From a checkpoint of a small transformer trained on Wikipedia.
Training: a variant of SOAP for these matrices, 162M tokens.
Each number is 128 + 24 x the weight over its row's rms, rounded and kept within 0 to 255. Layers, rows and columns count from 0. Numbers have three digits each. The size before them is the row's rms in percent of the matrix's.

# layer 4 attention output (transposed), 384x192, rms 0.226, rows 103-121,135-152,167-184, columns 0-191
102:110138133129117092134183102123134119127123126112131116101128088119127103076085153141110114113137095134153147148137182114158083103108130155123145113095116127156140149124124114111132133112107138138157163118123074096129136151124136095184121108144138079120128121088140137111097157104086114116126119123195081115091125100110120159170119120137113138123138121096141118134133127156065121141123136112155115116172150123144126120084133107168121180120187104161129146132122112145073136090138142099139118134126169129136181139124109077111167169134163101120107124122129113160116104139159113123
096:119149129141135098182105175131123126150100112095132135150153126107110103058125150132127146154100115152153128115124135138133145097115122134154162115096148075146120119155145096111104119163123107093136128151168157146146165144150133108138161150134099082111114163111153117147084104181097151113119166119135110131133153121084139105127152116139128142142111133150137149113103140125079128099080100177127144095134130132125137171119189137147123124140125118146129141115099120113128112116139125128128159118092135160104122185116122157145178140173110170123130124119187128172075149087146111122
096:113131141091127156118143153117145173145106118142108119132083117147104141181136147118159124142132104105124137097142150125140101135141184102102126142106090147102134153066154126103172152148108128129105151113159179132159155095163172106108154110153134160166148109141125142118126140178083156115163113130157175116144134091137162168170120160111128111126106139166093143108137095119137132105120082160136147119109145103152091127130124135091175104137106116131145140123111094160145180109123148122130098131123128105117131107138094128139111152101110151189131095106163133129125148155139156156
094:121110066120092174144119104136132171150160168141099135130127074115154115177124121120147111113108150154163115097113140142113124161115123115164136115155098143132113126146106090104176133111111151147127113131112103103086148134034158101149078094126120155126125123116102126128123168112107124169114120141130124109121117079149192116086124110115116141108150143136133122110128126140152118142064192111163108108100129146145102140109111096142142104134164140137096141129105122132136129133084168121156124104122146124131182113103130129127139109122117124131110134169102131116161109117087132124
104:154106119122144110122141097134128112107150113162143137092139165122125122166112118129163132152128140140144123138116134096103105110118138074125146159154076130109104159118117168125134135125122152118152108130140133142126168168115154135132096140155100142160200107156120127120145176092140153133199130123105153162173089154125141095158146135115156127177173112121144102162131147141144136126133121159093110155118141175144106127131130156137119079134114160167112160161118160163179128125125166105121086123155179118159117168152107167129141145119133140095142145145134119133135142152114154177
099:094123121126087113103120160151151100125124110155133159146118141126105123149138145141106128097104152109123122138125097132142149124111159084162122143139137128120157164157107157083123111138159122123104086128164150138128094134138144126147126124112115191155122122173108129177147121116164136095127124130100136126091123118133134148136111117132192133109169119153134149085123068103134120103123079104155145116160115130127095167132091109142164166128082157091129137098155194159095124141126104161126142107129116123087080144088125118138135071125087102121137171128154145112107122103132159099
090:127135128107184145116142136125175135109124112091094115147149123108087110171165114134126151124168124156120148100134100111125112104120116139151115116147163122114098071150093116162097077151148161118173099117126131132122127183096116102145143147135183116097114150119137160139111119115137120123113109153116109118104134145125151129139115141110145117123117098146105166180149156144117119151130137114133161126166119137100189096152110115147181149143124131137077137118121165151135112082133127135148123096110168165109160137128127051091107140113145118072112148132140148159121150124117096161
086:155143123101101114149137121087117104135126100140161140151124165115134154097128162123103149114138123165117119122117098090147103127114168125183148159144139156115099152117104152116097114134132164110151129124120136123144102111061114137112133148131090122104116144127169139101165153113193205141133111113087138135099132186104148111110138140179148177117132121136168107171129142099132143128169123093140147093165152138118137159142097100129145105121142153129105088154142127124148162121173090102154126097134118137150115139163144138155117105103120106165145157124149149114154108125151105160
097:123159123105130105140136146146091141132132127101183153094128156149121120108140110178148115121126146110134129123125096145142140134090135139134147109120107102131132174129125128132088149137121123123123083129123144106129118128159128144121131152148109131149156125152148160122169170121152152129120121154078151161129183139155116155099108141137113121129128114155132119195149162116095180136102194113074134143156133123162107160110160131085164126176139122138133130168113128160091154065160154117191129128126127141110134123101156093136123085163182135119137111170123144120087127107122133158
092:138142169135171170136108086130131136118119110174157131087147176161146098107140133117124142142140097107134141083103060131128134132097155148072101108087080160128076141115135119093131137143145132153160146138150133136170113104108110164127116091136116125163151126163114119150127115111145182151135098108095113102134125132102158115117131129134118113179137137142137106127121121149133116087120132124101153134122159127150113137163107100146155116100158130139154121128115116112097141135136135102075174084101075184118108141117141141150149079131143145135142140134112119099131110140133180081
093:088119120122114102079104115116172138125163134126089171154109079113147081097120150125128075103089113125140138117160104138095117134134118164128153119119121135081094114145159137111127152124125164137173122116148102112124151078107153142174135129128145104137132116134087144192161127151146130125152122181149130122144140143176156120154083107134179140139134119095141147162128146154153092134130080145163165125125136103129121164142133103142073170126131098177128134119132146114115102145157105145174111109119143151162147136095099145133129082120135135118123115148127125163157143147139104123
099:129076124146135167131116079137099108148151129149121150115143076125171111166097111147129135178113123149146098149131180116114133125132094138131118152096076161144133106079152083116108142112125113142167122157120130142144146189095075166120139128104099131113100171151143136112123122132141109124191117114139146117135131118149119109129156180127104136153173161149148127089145136123160129153101135125117140117098108091127102148168132156161139127130152142118119163117140143125098136154080143173157139150143109107164148118120139140158174153128127114134130141133117115104095151168154094096
111:133136094127120157094096101142146091136153109116131125145130116142123132105119134136203139106130083121117130116156119106137130150122114107096148148134145116116090094180138142143117125098115131162142074126132088135126101106134082117163105165099129082110123089113108096117179135112149126151133114119106148139102122200131109133068115106152117113166164108141130139123142121155139127062137156147121118155149114126116147071166057146152100124134130172118129109131120135113114105152181114111109108147134142170122118105109130145151102122143118141096150139120127142100092092103117127090
100:159130115123119122098134111084131135112109160112133136155141155107160155094108117127114128144119091127184160132098118092100171106099122131143093133085130125152120125103133096078074107145177099140171147148119113157142121156103137140131148141136069093125120134110119122127122169139135106123183123128133102138113128143113149172152118123124108118139127139148131120099131116115129126064089113161187127123155099087127065157157136123121189109098152138103135144135149106107094154139135110105134129106116167139124104144102115113095148129173124191156120152096136135147124143123135105164
103:094107127116160122097107134122087120138130157111098133117113141130155167116141110139140150138164147110115092121169121114128087078134145137144141169134115093114138124109177115134169057116118115102138149134121116147112144124127138163077173151152127121126125161095121115207078162134076112104078133161130155144173118148109123126160141120148110109096104125108151103118105097161089181141142087148120096113121098119128128134132152141109103100153127127115103082123178132111127132138138144101124157170155162117124122089128138143174128123131143100106127153120106127137130124169143149130
093:176125113127142132120173127129152188129167105131135171130126125107172205168175129169110110185139145152120106153167134144122165144154112160106141095180126117095142114128155134128154145126162103132118157115140144094143164113072132167111146158118117096138153123121136102130140144129141139122147119099131145159113133143177149113136136123168138140135138090134125132139150146126087108131109159159135134160118130093138109136149128139133143114120125119148165121174114121113074115128179116118106121120109154126155126094124148124145205114157143136170128126135180135141165109101142107136
108:133129143080132151118123110141122100102137106142143131150119122150144127202150168138144123137112132116107133140136108160131175148180143147133143147127131100151140164124139103135165147087160106182139134167136134146142185129067153154151130141115146144163130157146144102146154101150125126149122175119159136111106111138131118153114129169133157148192108127129155145073183120145178129109143101131141121129125128100146160128144133141129079133128113115141162134112117123115160127162177131132099124179114083145173135128114163107178102134163123091145150129105141141123147112154145127091
105:125092130112108127157092137127091150111145121126126112156083147128139131100139116124093140121140112180108119120149106088138123124132160083121138167117121134143108105087124116133103104104129185147103137136092135109104103110158119135133135117120136164109159190115078086104086099152097155146157118149146167104180104131123103100137094141126140144110130124099150078133135109141129145147105150088162122108118133110078104142146120109127150113127087077117141091119132158088071151093164114101129163141164089147100123131131129125133106173128128110159105099133141125092150166153149138141
098:084106138142145142156116211175091140161126133139162135118124115112108161107155083093126116149131133141088137137112116175120122108147109114169122100124112126135152113134159138121156134118141118132145156113136105153142128122153141113083151134110100097122095120152156135089167140167087125115089153156085123137157120113194126144156149119139132133088159107131125135136127153097116098106110153143064107126110148145152159141138132151121107137094145104171159138111130069109100136117103131128157125103132082133129186108146117130086145135149095133106111145136145148163125112087111134168
096:121129136148094148099131152103132160135133145139106151094175157174140122110127183132123156094107120093154146143155084119108134102110148103091106135119135146172158112145122115107147139134147139139102142116126154074106130134126114132090131127111119164161114100148114112117145100149141154115161155130124123135144071129139125080135142144129083119120137090080147106079123086132154148119106121088158145114132137125112129095144102117127142128137104117113103126134161187067105159130063129118079127136102127124174122121130130095120081098156116132108146102127108150153172109168112156096
095:111113088121148164131184102139149126062106114090156154126145113160175072163157167157085166137134172111143140138131117125181142188141136117137104140110133161164110104110129111108163146123146141095141120152111126141110122126117094141123159175138145131110157128133184124149138084102140125145134150134123121109157134092144110150155120146113139155177148161103092127158148104099107118126118161093122108107126135120130124161090105112132156134146103179081153139167123135163120131112153144156108094142181135127113108129152121102131113110107129113134136120135077150146136150127120149139
097:126125107095125120089135152179106139148175105125172117128142132160103132123163113099170131121153063124119138141091117131131122167123143118121115124124102161126099100112160122157147145127102110135108161152105121140116095110125118155127090154123147139156122120106141134114171096109107106125120147091111157144099112141099137124125163106116122105117181117134127140139094099119116138109161142179140115121204116128108148143144120155114149097099096128131113111154132125145085137154070135096205070157125148131155101126155181135104144125125097118128109143105143134104084130134088168131
087:098108117111124154159152122107142140128138127095095116142150195126125107128140142152139110172172125137118120092116136142132118181154142134136120144125112160112123139104132088144126132130116129158097157126168108130159144147139097134116117115190154156128155115153198145165089125148132160157158103153140106119112170113131154138161145107135143142132108095158125100118111157142052138153117163176101151159143129116143143110138072120153149167088104139133118121119126124072127171120117127141109145089129128083111082145134133145122136106120109130111184078129127133109134138130125159168
085:096121129152102144139135137163120143171130151136134123108135115160137129132074130147129115133169132097123113150126126133119151145135136155151074112088076167163132131121115102095123108153136171087135124120107160121101124129136119086116151143119139159106118150135117155103174087173156123108151111150129127121136146114129101118116100124143106140136124171152136133097151137171119130105106163106090131123122165106106110154101112151149079115132129178157118160157099113144154112104052123124139145067135123082140154112082116110151116186141115118163113125144106090151126141144139139192
100:121126117128093139151096104157132122138126167145127101176121126137163125062079125123114124090117092151136166111137129125118147172168155138142126146116172128089119133162112158147156132145115175156082164118098135080131138117142096095132132133159123109129091108165131149144105133158091115120140108121160106112124129111181118143180168098143158099091135095120105126127085106132135167107116098134148098096124099125118111130078131104105167152159109159107103113120147117096152115124132092127137145102151097155120080157129125140093120111106101128111132096114137129144147174119089146117
096:082091147161097144155103122113134082128161138112116154150109094121174113150130099101102082100129139136136114152144098153117132120115125125139173158111125114081113137099151099138120147127146151116064129144122156103114125099118132108165142136075117114153140136140113101094140127140098090134105127085154127106089143137143108115140093145142112186138119112069119134172130147151112062119126109141085097167073141138126128185110141089096091166117103122158117114108159107118131106127159116115123090121117100132169155139090128139132142161145109108131097119111105133116117122116113121131
086:134111089154166168117111104111110111166166134107140162134124136132112122073106133104110090132133118153142140152143141147108158165150141132153105103106119068100165118147114160143156129130148098144127072153123109125108104103144135141113161114097147158140131097134114108158111171141086079106111106122107110106145114086134107091123155112168091106128167115129113116139091129123091137115139129136112167174174116120130087145139146147113140100118127123110164132069131111135151132147109127090144090151121068097134130133129106126086113141145121149099125102165080106112098162110099107138
101:151167105149156125147191106096166161133121126143102154102143095111161107134131091112098144183170078117135146120125134073126126123174121154112121115134119146180136107111147141101134113133114109127109163135100144105146172094125143162147152125106090111123103126107142121123078145156079115144139114126168137107141132099110116114163127118129119135090164160118106133139124117132118125114104109116175118093097117138092129156108165113176139112120130072115133135121126110162118109119053125081076121114123163143090148107121142128126164100114139144140105119138122119170159122121114145144
083:116165160112171129147125109138164130143110168121072102129121112124128151089091152091115109123067089162132148124145121105124172099158106166106123110140159120162147126127134086105154149128154145150096138105115108126164103098116147093168154154157107118113161110108160141102143092144118164152107135103135142146124162159141102127127133099110146153107127128097097145162077110131181114141113144171093151122160144185112142096149118119158184165163122111162133153154127101107120125130137116155133123131125124120153117130083138135150109131119126099111099138131102151158105139111159145167
096:144105140131153117107113121149141099096103140120158143155124108129118121109158148147097133127174147110155138119133133167117109109153126137127133106132114164133150103138131129122163111145169097093111126120133177108114109160105149107096119145084108115144089149146124136131132081116156128108105109171087130154183142118094152127128125171133146103141113098105121149149129143096093103102130122134055136102133121115090165127136130141121135185117123121101161110103170136126110130116160130098162102071153045134146102164098137094122117120109129118095142134104144109124127136110121213122
095:130111125136109122122131133126143108068100113129161137110171124177143117180123138114088158118149126145124165144127149134094202150154123137130130129159119111135113201149128142123114169141156117123121154156079149119096125163106134127145155161150100116120115139126144092125157113114149121126121120114095153114126137156104115131126144108146130159104159114132128063150113212126090153109133110136105144105152121119055139133135147118118080116126112116157123112157110124185137117132161100152095094143124083103129138126106159151155123114143127131140101143114105130115163154078143154119
084:154139126135156128125112134121139131130147108089095128128143127153147111139130126087151144150132127120123123100137140173147129096144140154115121137134072140155128189134109128138125138157121108104178163095155113107124086104162135122093149157142121114150131122115133141092114089121118121165124156158169138136115199136201104136129122094168124162160108131110139153068131167115105127160097082103130166102121145118157143153113171140111140154118130098151117134062170113129142154124143100146123124145185127139108098129114138115086135152142122147160105134141124165103125135075102112118
091:107103143123112144129132130156131140126154104173112068110142148117078180105101103081102095144119117093093142107120090132128122100144170139088101131130133174145126149110134121119139150114148121135120114142143176148113066171106117136140090110156158158127157171132168114157139128121138134117133132147138115083102127148112119141125182137178092133138100096133141072125123134102123107147170129135122151132123125146119130145118122120149074115164150127103067127143142146083124153115155138103136146083124121160126125126135126128140123125155109103158110133098119147078128079155127122069
101:149158094168118123118119158096129174146118099137111142156115132146091135099093121100115104124137159141152130153071148130126107142148123099135111117131113127120183149132085107147166148146108123117127152126140130117124124139097173109137094124106102158127089123123114147133134132141101136143155121136129121126118151095120125175116124122114114152102104134097178159128179112123189127153133146118114140146176158144095120092106087083180126135155118129123156121088078137184152129089090122146145115128182119094161130148106117119066094092168094114106133088138144122102138139122140126131
095:118104155098145134138123146113131115104117126093104180070117187138127106191117135114121084111150123136111122100116093166096111151106096086139132124083101110140122129125126145155102134126098109143161100121117136129143162136078124103129112144129156186157138117117096119087168128093086116136147145109068128128157133113081072121112116132104120105161140144140105110129148130094159095178136157122094138140132137161126126167121121140116126103119110137104093111073137138138145132112114124129117111109143152119136086168094132132106093097128126113131156144111088098109099142134117164167
094:155121105156109138102127137173105142149128134090160123138145093116161127142114163114130137119121138147132168091151135085120067099126105054158099087142169110111116104124107148087114095152108150120122108158122113158130146118054113094126136107130144121119146114124118091136124110142098113126141158115094124167146113093101160134137102146148143122156088116120113137089113136117093134070140108121120117137122113130141130134126152143158123089150155166104137142160125168149137112096111121126098120146113157108144147110147091149122154149169171156125077100087134104185123147125109153150
090:118109088170080140127118147145169146192145129098126123104108126126139119139119122155133150092158116117124140139070146131144136111134113144120122078126118160137147121175142181123165082148131130151138140110144125149147128149145113107136128149087128092156120116105089163136107192147114170110101127150075129151093104123093166126124111135165119118114128148140106138145149104115129163111132134147119163169150119122158107135166101132132108162131099134134084140133144117125081118121124105150155141098129166201132098139096101113101146064104125135104114106161138131145131102106134091117
091:142138105151100165125125116122094134173143119080134118167098133107137108120088122156114137113132169123166108106102136138146130105141182126091121159139150145142136123174111142170169132136125159106105161113149139127105156114080158104137074110138091111104114164148117143140166132127166098145127095182157134126134133091135140115179144135121140144120066121129109143130134127142137130118116144111143126137126147136129156148097111151127105183137151166122067102140148138081166108172085118102131134166141124088126149121121144161169169123059110131130121133134138142093126150123122137137
098:154126151101108144116137138147084181118138154164164117118079125127121159124109110096110162187103110148143121128106130146127128100142145144133095147147145138168155142142147133163142178143095126158155127097136119106102141134153152102090098125149144099169079125131121111109088143132171081134126155129116130054106134084139133172099123144154125118112144154135133138136095164131137138147124130137125138112085138077140133085114106159115140175104111152138165117139173102153114112112129131128162080165123126130105153098177107093140173151144126126136118102130159139117094129136148109114
098:123138127126165133129144134115126139119102106086127117107098087137125113079131123117129116091053133222120143140124122121129149145139140123114129104074108097111134171154099108138124086130092132147131111138134098175115121124136131119151134163131107074090155154122132183153118113093142138118096108140114138125111188170134088087149127149122150122141128153111132123180121113122089118126159109070130128127148108119145135175160104151131154143143166121179135148129109132122108126124139174122132153125120114117161167145120126135104126125102140113103103186110109127111107105103118089130
094:181144128111166130099146125088104104124141080113128122151147108128131134083132169127161140165118103124142164159117145105115139120125100113090139148136153156124119096111068107134137150126112110094144098126125108136187118105126123153154142141120169131101118127142148121123125114110135103155160119076126122141129112097162132117074151133115102102171098093159133136132148084135132129163163107114122101095121104164142096106193117129156145140131142129111145108153099118125096131155128154105155100165163135156157123154161126122117144153154130165037151139121126150090114101106142117126
087:094145146170115101106131159124181119143132131131089162113086145129146110107124108095107181114169117140083136132103124156104123155107130112089124143122133121124149164093149147104159144120143145140139098135122140102106120174134123129152144098090120132179156137121119092181161150102142122148102160140126121137118144121083121149138117120171142156138130127118128140122098130094118163054141130151180154085132096124139123115169157094098135139111115118091159085114168112126125104126146142147170130126120101161114141127120090149164147066067122118111140103142113134128115128141157153113
083:133154059166102122115146105139124143148164153085108113088150106154133167139136149098159106172129143155133112108113137151142166113111136123143162142115105128141100131115104133102170163087115120111131101107123126137141146139141134143155137094113162129121169114100160145133096136108153138121132111112121087139146101156123127181118101137107092134122126152162194137155157118175116125153141132132094168138197140129146110119137122197116152130165125144124134139099136133104124128107158130150096141171158138096091089149136137170170119137145124122177132121145129107162099130120133153170
103:082137146153154109126169114141094153153117167146132167125101099123119164138133132117158136134139138094132139119125130122117087164073140115120098107060130167130147132130149101143137120135124117173160136177094109121116111135149132146082084091127134112112149155143141150163119135079157146123150126156098160138163142162119140101092181116130098109139114154175142124142151126107172143123121122137117132116148149171168134142131138147145169122152114112106147154115115111117102124123121160098157166137123145176134165113129142161141149146103151173135166124126170158123057119137118142099
093:147147119141104129134114113132112119117113086156132140122116167139098143086145117158102113123060114124126108210127104158137163131139131112140164152161132160141098097127083114113154105102127105120141133125170113139146109117094109102116107150158119106154105113095130155134119115119125126087142123174160092092130142090090068087149137119093158142140140087162135088161154160127118131113115148142094131106095151128116143133102144116134132152067144157138083136144149099149133128170096152127166107131136093115121109124106149138150142141162105125147149133151128140082084120164112141113
089:091069105159135114121096146139121155081118107095148143159158114111110128154131125120163135089106083148106127110151149132130130176141080108115147123175149108091159144142147180168099089126104138145153129127138116085134137087114117146080142129148191088098185100111120114085115124121105126118151128136125137165166149168174133165153143126164145122115119126150147105115145147101159123132134095136132131145160092133137156125141117126117132092141121117136113154107088099120165093123158120130133148127109169167147115131102100146128137130148191101146116092144124131104135144112140123130
100:113105111110126109109103119087079151120141084110142134129131171122088163152192113141131110155148148139128083122128107094087092126139139118121122114088105122112150124129141109167138131139152114135103141144106117102126164115125141202125117156152134125137123184079088126131121122113086099126119112126149112112129146101144149148132117142054094119116120129135115142136130090109152148099102119111122116134100146113114142163131124113081121155143091119134100129032120118131146135130096125118179104096147128111098123103166132104163125117155094111158121116140180121097135132118121093114
098:140104143157121108077093157120123134120143087118148126118147112113107149099118127145128112114137125149099197109113116075157142153155117140127090121182152092143134101149150150114095163132114164158138121146151147156147144124093094161111101162126114133116143130113128170137150131114128136111130132119110126157134116155113178124110159153140136120114123155102079140135135086124092103097091100170113125181099125130098133112172107120136114081163073111130110117187089124128130107121135167155155158126152139161160159158152088144119147129088141125118121090122103133132148117134176123148
087:128118134141136135076169101133144182120166135099136150133127153145144078123143113127155122113104136140130117115098146153117125087124119125157113101107168139090134143137103098135063099122113134116148111090147136115115128152115104115087127169127140121092094124121105123108103137138139168111144102138136141140127160127166147150116116142118123148117089139149162161142094129151144139148127099081101133116179090147143112107119111139128131132122109105145155141135083114143072128083127135109117122039067133134137087148118145081166086182110144138135107096140125126138097146125131178132
088:159146132145124122126156035191136100098148150164160128123135085100126122120122162123147092137102171105073131142101148118131146176114134146140146105160163141123110144098122128121141114092107143119144121146099132122162155125074123130126128129107145125104128133142147145164139146127139140130125132112106114125148109140146121118143129138124129138102126134169176169130122139184159139134149102097136125084181090106141122132116164098171157165132196122111160130136125121145113104114122099124127143124118098204193110112120152149104130125122094160122149122116092109123108136127130136111
099:152115115126116139133105158128107109161133113146147158126134061132156129139102108176106120149152167096123149158134101137174149180115127109175156100140138144121162114124113139150125146147090125183129115144185129150099128140152133118102135163116111160137147061147112113120114149150108170120117139164130128127137135128134118080077149138150132092127149161150098141087108163120127146098162112147146157132133113094142084144109132193110083141125129116139117112182118125158132127093147112141148166120127105140139114110154124173113108177150145150140136127137099158132078112125150146116
089:114144131152113110161142167114157144063121140136151161120134118143104147120147156138137095120151103115061132125131129094161144099116127169077153090113098126104122103153153151145132146110116141120156136095113094075142137094126099097096113158155162102137100127147135123100138183146123162118153114081102163115140125141170150143170117134071124127134097123130171118147142159142128108111168133138133091141113131145149129113133137103134140143138096082152112110148087158112108155146150149074165127093102151137137104128124166123115160100170148116123147154112147148175131133128121098115
087:091090169095130146121132089157129139140128123076157093116125115083125168057135091111130115118137145135166132123110145124119099080112133171106158117102148159095166118150161172151106126122120134121127148091136122101151176121134110128096130132134111082146112135128150178176104131159089125137111100146111134091135115131176145145146133143124059150100121131138118134169109124107104151105165112135122127145178133112119139117149143138111138146137133163098137122086174132159113144164128098111131125110163092128088146123153116156107149148152086122127117118175135125143152112128116095134
105:121124137086152153146084144100142122112130154106123117147133090139103192104136139140155153126098097114123122113148121135158123166104150167088156113119096134134134156114093118152139140134107140138158154136150130114127071100187104136128123173168116085126165165112146144149155155107104153131177084126165129154138139125171096175149137115161114128115156093144148130108105132091114102144117127124166109139111104137131130148178115169138165127171141133125096132143144122102106131143133159129136172117143125210113135119156133126150124121113150136146161149163144136121159092085129106110
101:122132155121176117101139102079119102113159110168113146179129107124148113127136122091145164158096119111093106101151123152142105101134135170148096142165097091171137162111133090152097130086121053109141141126133146136135124159114114148090127121114105169133120138127109123148135115150168123115128163113132124094117146175140117145129118121108073129159175124143150102117083179102167108125133134134139111129115127115102146136112138127132154121130154083137120151147121121141152121119138080125124094081143118134135148100094117129104144136132120139142140085124165152063170095112153173103
# layer 4 attention value, 128x192, rms 0.222, rows 40-57, columns 0-191
102:179148106115144125169154127152184091130121141065152143191102092169171122144140154121097126113130133102116131090148156144128170132078090170164097111105125124149138090114087087147159105108146125168115102102140141158119134170125109108124103133122120117111130165145112120102153097150192131148118104128113127109168138146109141112089123125140113125132136131152156095125127116114117105101142111155140118081152166129121094122131142131139124137105133155113120135154150163102139107147182120106109121154122116145127126113117093128113136084177142096135149161131125099109122145098144149175
107:098164153096163149185148087125105141096128119147110119106129157131118113172118156154092146135124101169148114105098165101154099144128167103111131111137127091109061113120136159126121141161150108087145168094171109112121106089149180134125109125144130177122135144070127158085127148108116122102153129142155124120140096114104113155112106104147159133134120145132113103115100128083091132133155117114131106144157189112101136170128149163114140099107125105149130108120127138158157157159153155139122119120147135112124096131163148112146135142117060130117129131123117125089124142127179126110
098:101125079113119134155132152126099135071127119148122096077124106105113151160148117128118131164127145147105123139129089160119085160146132146175111117151108173148107144117145135119171116122157115143118111115117131120120126090121141160104076132096152147126137137129153120144150126196127108133146135158127092131145118099142126149105114122143108143066135158084166085126132105105143105185103138088148094140114135143115164119123108127155136151141160123137096129094117147092139177166098150135159124095123116107130138121168130064122146118093106100127121131147123116156179110102081135095
101:122112101154132141094118129102126148092116123125113095124135105074117109160123110120159107108155105158108137182130135144061148132132161129106153138153079122125133141135106160129127166106116175086099117160142119126135094165130132130153142123099114135145131126127151145074161143109151152107198108098098152112155091091170133092118085100136161108138129116073146136167117119129143108151121126124143142137096153144074152120125122138138140166098104094123117097141166132160140099102077106129123095083160137107157126117129120103136139146110123136097141128154135141163127145101132080146
111:107115107104102124119168115140094161166113151120127146095085144135101137097162123104094107149106146041169089113104146098103104115136108085142139141148146155118189148165158163167120138113138091130124158132128092161118174171163132154131128109130106146158107127110106102149161149130139145099099163152115097130141154126095135111125080103138132094104145134168115118089120117130120082123112138135154148104132106139175098163160130135148096079153106129142104108116122120147123133135124111113154147125120137109137086160121127155127117075152111108126111103117145112153136140130097122153
094:132160095110110100129158156097142154141111084121087175153168122134090172138165132160069156123151137147068141133126109114177142102157143092138116123137119122113097080130146079095147121154107120147092087116105130180090118170142106143135152130103133195142131139116147109127133097132100135155105122135137151118102131140122152127134121152134141161150135114120116140114146157146160094152126119121152148165116144123112137110104116098117108078110136157145116146127099129112117136098110092110102129152113147160096135125150111086080128128135118208110150149132143134103160145116136123109
085:147133086126110126164155113111143159153165166158139178131164122158117126126100136125146135095111140133140145111110094091149112110134092138123138143158114174172138150140125142073083108106119167145173127127155144128193182108113136138130169154127118162137081130108143173132126152120117099131102116122155121121100125151139169081144154134121121084105129095108101119148120099128130144127136084156148095131147132122119076131157155123129128101116138107116061156143132118137142106122092102122151119127124137135120109108114126107143152114144141132110126072115141114088143163124126058171
099:120167085155123076147116137117092094164134111123150145140134158126136122138119092131129130138136127106186129107110135135087104158142117137095150133143127090120119152116132132143095174157079140125123088134123121131120080117124101121131145144100145127059105147139122102090202107131117103163128136151080140122116138109158111096105101125124130119129156146162148120178143199105115141144169152117142127165153120136101124098167153128116119108104117138126127089126133155088134154109158091128097123090125146104101149117136176114148091109125120159099137152096111107090126145109130167131
090:130114133169141077145132138132108163159127101137105134108172148106141159102084153076136126169127119151129148130102121135135146138106147155086153131145155117121114134158113125140154138142126142174202152147140108115124083160106077185151098091147135121135104102091101156134174084092114159146138131135078168128132139105127140102111089116122113105128103090116121126060159122124145129132162159157109125144154130154141129113117129131165112156113121140123106155175140140122095109123104141080138126130146106143120113103138155119126114136141104083122121130151126078122137100130133133181
107:135110114132086092054162143126146121170108121122177124150082125133129110167133133150114127082146140080102113126104103112184128083173161121130134100099146161137130117136163141121129139100139108166073128135113161084094142176161141136130129142124129130161113140142138113119115105112101160151092106113143151143128139106130141161121126117110149083101098129140117130096145158115096108101123120116141090091123124121146126161106089131127142115144143156115130109095143122149094145112158150095129109163140133162125094135103153132136079108111144117092119118095116112116136117177164197113
106:153112133151114130139111167135093150111116085101174138173123120093141137102113115111121096115118100184106153139141103175137172121172100101166138166111133139132129131125116143172147161130154122084128117110106168101112110144102102114155148109113100153158112130135154097110133123135163098141184103095130168123101124171124116133149151189105127146138140129078152097154136187117110112121114127126127157113125187156098166103116085109108130125090118109122133132127110174127160100120143123172147124155113115104130153107123132149142135163159146134121164143139109123110100126135150117089
101:128142151146137115082127149110149136158169158144093158124114144163125108118149132124163162096136061119128135130098106090151119142079147095086125184106185177134132125088143132147090140133098122116120167110106150086110108125147117138113119138127120105171104107097137133120110127173087155150140103117089154162131122130114094161131169088143130115109159130158121155183117100152119137123086154135135133181117106146163102117147127119155097135120128113099136133113117154134102078126132111115153107143167153122095103109114151124106133142113124129113119088119130121138122111167082160106
097:155136144165147094135158131111143143120120146144116105130102141095141136086170085094123115103154098105148109105125102095108125109092127125167103150171117141118103133107107127142129087072122143112146156116158173136145134166087161180137127128149159093083148132093137102125148170171124127116147154139143104126141129150125129126139125117137129125114155119140142124079129120134119119104106116117124137154117162141121136126100130076126170119107188104127160153162142130129169130129136136121151136117155165102126160163100183147147136129176145123138073107112103082125136080179121082142
095:136158151095178131103100114110101139122092157152118117089122116144154166134082099175139149125115124144169135126146150146101147115113143104138121108133077073130094120136136129125099104131151141152138111155146097160105156103112152121097139108116067177121128154117101112134117126179076176136093100153182114130157143119112117144133166129145091116081073081114128108144109140140125124133123119126141129093159121143127162153138103146127063120141128143163143100111133151109114150126161131127120161110145104106103112080150157137140131119142124158145151149109126154122130106106097163099
085:164156115103144089137160123121116090124117130124097074132099105133146094142119102147157153102151144149132115106166114128175160141157113142158157111146130116080129134126130131140147121131143159121141112111125137086125172073120133127124140121083161140152142147117143143130144121122137090165137107104093147090099102116183143113125116187137097106104122081142150192098107096094130126119174139103121122118124118130135136139145137110144097131138099189125144151129096176132142127111123091120119143121146119147136135112204128111111182141122129083147140127119115172101100099094098115131
107:169115115110171113125116120116127133170157075123110089144147113109128102106132123138147143115115077134093134118113095091162161139129147079109118164145128128133096112149119148152141138123147121129112117122140146121153139099103154094136156137110134147126115079143146068149171161117121081169160141155104139107148109099136123148126174128148173131129115120116108129168139128118177165104110145164165121134125138156152108171150160158129102170135131113122163135086116131144138097151140155134158105158125144133118135124136137140169089196108179089088129105139182134136109113149149129133
095:084133152095111092126118142136120142170121122158139135113138151128149134097121115113119142096141129121130132119136132079118115116060128113149156157151089136144112113137115155121072079127132094108112161134119077134119129138138114109151189109157113156087155110095117127138140116104161095120138139153110102128220140116094135070129129139124119104154103146169109122098146145095079142156101157086125110085137138115099093136157146141142122108155123121118147118119130100118064139121137124132118200148115135151146149124143104133134112125142119164126092113103112088109125112151140144154
098:117138131122114107211136159137116128131111113118130122131121126142145128059162128142092147132109128132118170119095152146131118114174128174134163116119132143157103144124120161072112149158143143148089116126146143133139100067140118149144113139078158113121160120147139090091130130134087175116096110156159129157092126141158113115135082123134126171136153139131144160146167125122079138122150125110099132154138095145136167192128131092109120135146125187131152145141137140108117105136155138080105127153152100160121131152113155126129145103122085096124124131067142101106133156133137138114